python train.py --head_dim=64 --rope_base=10000.0 --attn_scale=0.125 --lr=0.0088 --seq_len=1024
Each number is 200 + 40 x the weight over its row's rms, rounded and kept within 0 to 999. Layers, rows and columns count from 0. The size before them is the row's rms in percent of the matrix's.

# layer 6 MLP down, 256x512, rms 0.043, rows 233-255, columns 256-383
101,261,189,179,153,239,211,253,254,187,227,164,222,222,185,229,207,238,176,154,204,222,170,206,161,78,189,225,176,217,175,218,204,205,164,198,211,231,161,204,206,193,231,222,209,200,231,215,236,197,133,222,264,181,141,134,248,154,248,154,219,202,231,197,281,177,210,148,174,275,218,248,264,244,221,202,202,176,178,158,189,198,171,177,280,157,198,166,202,209,230,230,175,250,238,206,305,142,220,130,164,283,195,278,224,301,151,204,262,251,250,147,128,203,172,205,77,168,175,193,179,176,166,189,199,194,106,115,200
096,256,242,218,131,164,203,188,138,159,188,185,134,220,209,191,221,220,195,254,241,190,117,235,143,202,202,169,40,184,172,228,210,257,206,223,200,189,222,197,190,274,138,223,206,203,237,216,159,233,159,189,212,194,137,205,254,164,236,254,242,254,198,177,240,265,242,184,226,182,138,201,182,210,265,212,281,203,182,226,192,234,171,252,222,235,162,187,172,260,229,197,185,190,101,213,167,203,237,186,217,187,150,281,209,237,225,220,189,193,226,220,201,219,247,167,231,210,129,261,161,224,156,214,176,219,199,202,166
096,174,182,245,206,235,213,223,215,229,229,182,209,213,223,116,264,248,242,177,194,272,179,232,216,179,271,231,144,171,207,143,176,198,137,211,269,194,191,186,239,188,237,150,183,232,131,183,164,245,237,172,261,275,241,218,200,198,219,223,191,196,175,183,195,188,206,250,144,232,233,197,143,207,248,196,216,251,171,249,186,180,219,123,191,163,163,102,193,204,212,184,168,206,242,188,199,210,216,195,171,159,186,178,138,253,185,149,273,157,207,268,213,169,218,212,185,192,175,217,157,263,224,195,131,158,132,200,259
102,139,146,211,244,202,197,186,271,157,219,260,268,142,305,202,151,192,180,190,186,136,201,222,133,239,202,169,159,237,176,175,154,230,211,171,228,220,211,255,298,184,233,268,213,140,190,212,189,185,239,253,140,145,206,160,210,208,278,167,170,230,190,239,211,151,213,231,205,165,97,185,235,212,217,164,289,215,146,196,232,194,182,226,203,264,189,146,218,149,205,202,180,168,193,139,263,185,239,219,133,230,205,252,185,241,202,206,173,156,218,265,179,232,214,231,199,242,184,185,186,199,196,208,177,182,251,153,203
100,199,184,212,175,167,172,206,217,245,150,193,177,178,181,219,132,208,264,192,256,237,229,178,205,168,176,150,160,264,168,158,207,195,271,175,198,179,124,157,215,177,241,230,166,115,288,168,226,204,232,199,256,230,125,241,179,217,273,216,193,236,226,226,247,165,201,136,180,184,212,189,232,223,165,315,213,224,199,209,174,189,276,210,149,120,190,212,157,237,184,175,162,168,232,195,241,174,253,183,178,272,160,174,218,235,189,212,253,149,254,219,217,225,141,244,234,172,152,180,115,171,203,104,156,147,214,196,128
103,221,200,231,204,199,181,229,193,212,184,254,204,189,251,209,207,231,293,254,206,173,250,203,201,295,235,228,189,202,131,254,210,232,165,203,220,233,189,158,204,204,149,174,222,178,116,190,261,248,214,172,218,241,191,148,169,184,212,211,179,232,172,232,165,240,199,190,84,192,161,174,201,111,190,154,264,144,189,161,249,193,213,186,136,133,257,200,127,177,219,148,192,150,149,243,190,157,201,195,134,209,199,243,260,166,171,149,204,228,224,132,236,190,150,248,277,283,233,176,245,184,188,205,203,235,231,233,160
099,240,236,271,128,110,198,206,184,176,190,229,159,137,190,188,222,255,207,177,235,108,231,319,259,213,198,175,135,239,192,145,148,183,230,211,130,217,194,216,185,173,151,115,142,203,182,226,125,181,110,207,188,225,250,180,201,195,197,197,136,170,262,222,168,191,222,172,220,231,226,163,233,197,207,183,290,74,182,137,192,246,183,217,78,226,209,249,232,189,226,212,183,198,241,153,208,207,201,200,241,293,224,221,223,134,221,218,153,267,163,248,232,159,214,226,227,216,236,187,247,152,209,165,189,192,169,210,260
100,183,147,116,188,128,241,80,138,187,238,200,180,274,244,185,202,213,157,167,192,193,149,210,119,204,212,257,226,225,221,222,226,186,151,149,245,224,138,219,167,161,286,187,221,261,197,204,171,172,179,259,253,204,257,123,115,238,218,226,152,192,177,263,175,157,115,245,209,193,195,193,219,164,132,259,247,200,162,234,174,239,176,218,190,257,132,153,216,238,216,221,216,189,227,196,199,220,186,147,147,152,223,170,179,202,177,242,169,194,191,215,152,223,246,223,228,192,181,193,262,178,149,173,197,262,218,212,218
104,220,194,204,231,264,191,218,253,194,65,124,140,164,159,214,158,251,231,139,226,309,174,247,230,172,266,229,197,173,222,152,250,202,137,184,231,197,146,264,135,167,107,206,265,222,192,288,254,218,186,239,191,172,212,228,165,186,178,205,209,226,135,176,156,229,193,272,228,186,238,224,201,177,262,246,215,207,247,221,172,208,232,183,285,252,233,191,211,192,171,223,233,213,265,259,197,252,213,151,227,178,192,277,186,202,232,172,190,270,202,216,177,247,236,231,167,266,205,253,171,169,241,265,212,229,146,235,161
109,164,260,162,138,191,185,236,212,158,182,252,215,207,281,237,242,175,218,202,254,180,215,162,169,148,194,190,191,277,158,190,215,198,245,153,256,192,118,230,206,268,196,248,265,212,153,250,215,209,222,204,166,193,152,264,153,165,266,249,284,126,231,250,147,186,175,187,250,190,226,193,162,128,179,225,226,231,178,230,229,191,237,143,173,276,182,227,219,205,252,149,173,168,184,208,151,252,144,228,220,292,222,208,201,144,182,237,175,209,136,211,178,249,172,190,173,160,189,266,185,230,253,301,217,171,239,193,220
100,172,174,234,194,158,225,225,228,206,328,173,204,208,182,248,247,173,153,235,229,219,184,186,191,211,249,155,195,161,250,277,262,212,182,247,178,161,236,179,214,162,245,260,162,221,194,273,161,234,147,153,168,154,171,212,228,255,224,238,171,195,237,143,211,204,186,313,195,247,251,249,212,180,255,155,179,173,264,246,179,225,206,147,107,187,199,170,260,220,167,222,87,234,194,238,230,152,232,220,201,227,210,176,235,273,230,217,175,165,235,176,154,209,243,197,230,223,230,192,178,236,253,261,274,111,184,166,198
090,181,230,203,234,191,207,162,178,206,137,184,205,172,178,172,167,172,230,265,209,139,239,189,169,172,210,214,171,164,240,216,161,176,187,184,174,188,175,148,155,252,247,219,205,193,215,83,203,183,328,208,170,232,238,181,152,161,131,167,212,188,270,193,137,210,194,211,159,234,172,210,225,257,191,207,178,214,200,203,218,225,214,178,113,138,309,145,176,160,180,260,244,195,136,170,202,197,162,144,240,239,193,199,222,200,240,191,249,146,208,141,235,245,190,214,197,179,199,201,212,247,194,165,193,151,261,294,263
104,173,197,201,217,183,159,194,216,194,171,227,250,214,172,215,253,194,244,187,230,230,251,181,148,184,208,191,200,196,261,169,256,166,145,211,283,234,144,146,272,245,170,228,169,229,150,187,183,194,145,229,135,269,185,192,252,219,234,137,186,191,308,248,140,220,187,272,212,197,221,169,260,212,131,188,156,120,109,267,187,221,152,160,278,170,134,117,166,209,244,204,196,132,241,181,196,251,231,189,236,231,186,260,214,253,151,153,145,177,201,218,212,165,234,217,160,231,246,160,205,159,305,248,223,232,251,202,172
098,191,198,303,185,148,173,196,127,262,219,234,203,250,195,177,187,170,188,143,152,220,203,166,260,185,222,145,172,202,126,200,155,210,147,135,220,124,215,186,118,174,130,170,176,238,115,118,196,185,202,158,241,196,224,193,185,136,138,157,223,223,215,239,300,239,186,95,143,218,188,162,124,209,245,267,220,182,172,148,181,218,149,142,201,161,197,205,168,184,256,160,197,189,179,284,163,233,143,247,156,221,214,223,242,189,225,221,226,227,283,174,227,196,212,150,222,252,234,206,214,142,223,170,207,207,181,167,164
098,212,163,246,175,251,195,233,192,172,195,148,183,251,180,193,238,235,122,223,151,201,180,224,213,201,102,250,207,221,219,216,196,210,181,266,142,224,180,189,214,278,219,168,169,163,205,197,174,238,196,234,203,192,191,231,172,172,192,192,249,157,202,209,230,196,311,162,183,205,149,201,126,166,205,185,234,203,232,234,197,219,183,197,211,171,177,168,206,213,241,223,190,210,213,241,225,195,171,192,206,213,228,202,286,233,201,191,152,146,161,251,298,239,296,244,189,237,218,234,135,206,239,238,133,267,125,263,168
102,244,219,229,180,209,155,182,214,113,196,200,210,220,213,155,254,147,111,255,260,220,234,147,205,152,91,112,202,228,168,192,166,239,254,247,184,199,207,269,223,163,131,145,202,227,166,192,176,239,159,194,178,147,238,139,154,158,227,227,233,173,212,182,203,202,157,249,216,178,182,210,203,137,296,173,180,128,181,218,194,248,228,177,227,221,222,222,229,144,185,212,222,318,158,153,201,150,199,215,211,157,223,167,135,208,221,215,185,169,199,267,179,230,148,199,212,116,228,183,177,142,198,179,263,247,239,200,206
103,236,231,226,216,210,165,197,186,134,204,191,251,242,176,192,245,118,239,214,207,192,157,246,263,158,177,169,238,312,161,145,247,219,190,301,192,156,157,142,267,145,212,211,212,139,177,206,265,253,141,227,214,184,174,251,201,190,164,174,243,212,221,157,246,226,206,216,157,207,257,251,192,241,232,202,262,248,182,162,132,154,163,192,196,230,181,277,145,218,180,179,117,227,175,146,252,230,166,167,166,198,194,215,252,183,253,130,213,242,213,191,226,176,205,219,231,206,159,142,181,222,230,219,178,225,249,176,189
107,168,180,172,209,230,227,238,186,161,193,222,136,237,258,193,180,214,230,174,219,200,185,183,161,198,191,187,226,233,300,172,164,261,201,231,210,175,281,252,241,278,234,183,202,213,206,145,206,134,195,211,190,299,199,181,182,184,123,194,136,259,214,263,213,217,212,154,120,246,216,140,163,203,187,235,223,203,171,199,180,159,206,161,193,232,196,210,155,169,204,161,177,191,144,214,242,238,139,166,187,170,203,238,206,143,194,149,281,179,158,159,204,212,183,281,165,203,305,274,132,152,181,211,272,176,151,267,168
104,117,223,203,251,230,130,253,204,112,221,218,239,230,207,141,199,250,193,249,217,156,181,202,139,150,191,169,278,253,120,230,306,233,156,260,167,151,198,281,227,211,134,181,131,165,197,123,257,174,196,270,201,224,214,229,159,197,198,222,208,226,164,221,208,208,236,155,266,213,245,192,120,125,164,237,197,117,150,157,231,202,205,179,189,260,159,123,155,210,245,197,204,170,224,202,194,169,217,209,215,180,220,112,195,206,210,245,165,155,178,219,127,158,171,209,220,205,208,206,195,191,215,196,153,193,181,224,145
097,248,261,221,202,202,155,226,163,198,199,291,228,192,149,186,212,211,196,157,228,155,233,177,248,191,141,240,151,212,190,258,188,201,182,265,160,257,298,201,236,146,179,154,191,294,234,207,222,207,158,185,229,233,240,122,194,195,163,162,170,222,173,214,246,174,224,168,161,180,192,168,175,168,222,192,184,252,179,137,177,231,193,154,187,202,203,201,166,278,212,170,152,131,214,190,197,245,146,198,281,159,198,220,223,152,183,232,177,192,237,235,244,191,203,145,121,298,231,214,199,208,171,152,196,180,169,151,204
106,193,261,210,234,227,194,236,173,155,217,210,192,238,137,192,190,185,201,189,172,226,197,251,126,182,224,186,109,238,156,249,235,236,144,167,164,199,203,197,239,189,157,225,229,207,157,179,170,152,246,182,160,178,205,236,160,258,225,216,258,229,207,187,237,233,173,168,181,274,267,154,237,156,343,149,159,243,167,198,184,207,176,244,275,235,239,193,239,136,244,198,160,199,261,158,175,241,192,224,204,206,186,223,191,186,253,220,210,247,198,178,231,160,180,214,173,222,228,234,191,130,232,140,268,162,135,232,147
092,207,213,151,218,140,186,198,248,179,222,162,246,210,188,155,182,146,280,223,242,177,185,178,196,194,199,151,156,177,109,212,254,273,233,235,124,272,288,190,202,180,253,186,168,174,211,238,146,183,247,212,167,116,186,209,199,154,156,191,233,194,279,186,221,196,213,232,143,167,143,193,181,206,261,166,176,215,232,216,220,219,276,229,209,230,192,165,245,176,185,238,180,172,220,142,159,156,135,237,268,210,281,190,237,200,295,201,179,241,207,237,168,177,199,225,221,225,244,180,244,216,245,202,158,216,232,199,261
100,155,274,209,126,135,155,194,190,178,138,212,248,221,247,125,192,174,231,272,128,193,222,126,204,199,151,198,177,154,132,210,225,195,235,228,185,177,224,281,219,179,219,252,184,107,211,184,186,203,172,220,219,216,226,178,147,209,210,182,228,205,164,211,163,186,184,207,221,291,156,235,254,195,161,230,162,164,225,179,196,202,174,150,202,222,228,247,128,155,188,230,147,230,206,216,178,236,190,217,167,232,220,258,165,186,221,266,217,227,213,231,255,221,226,212,172,175,228,211,252,213,187,104,168,206,242,248,148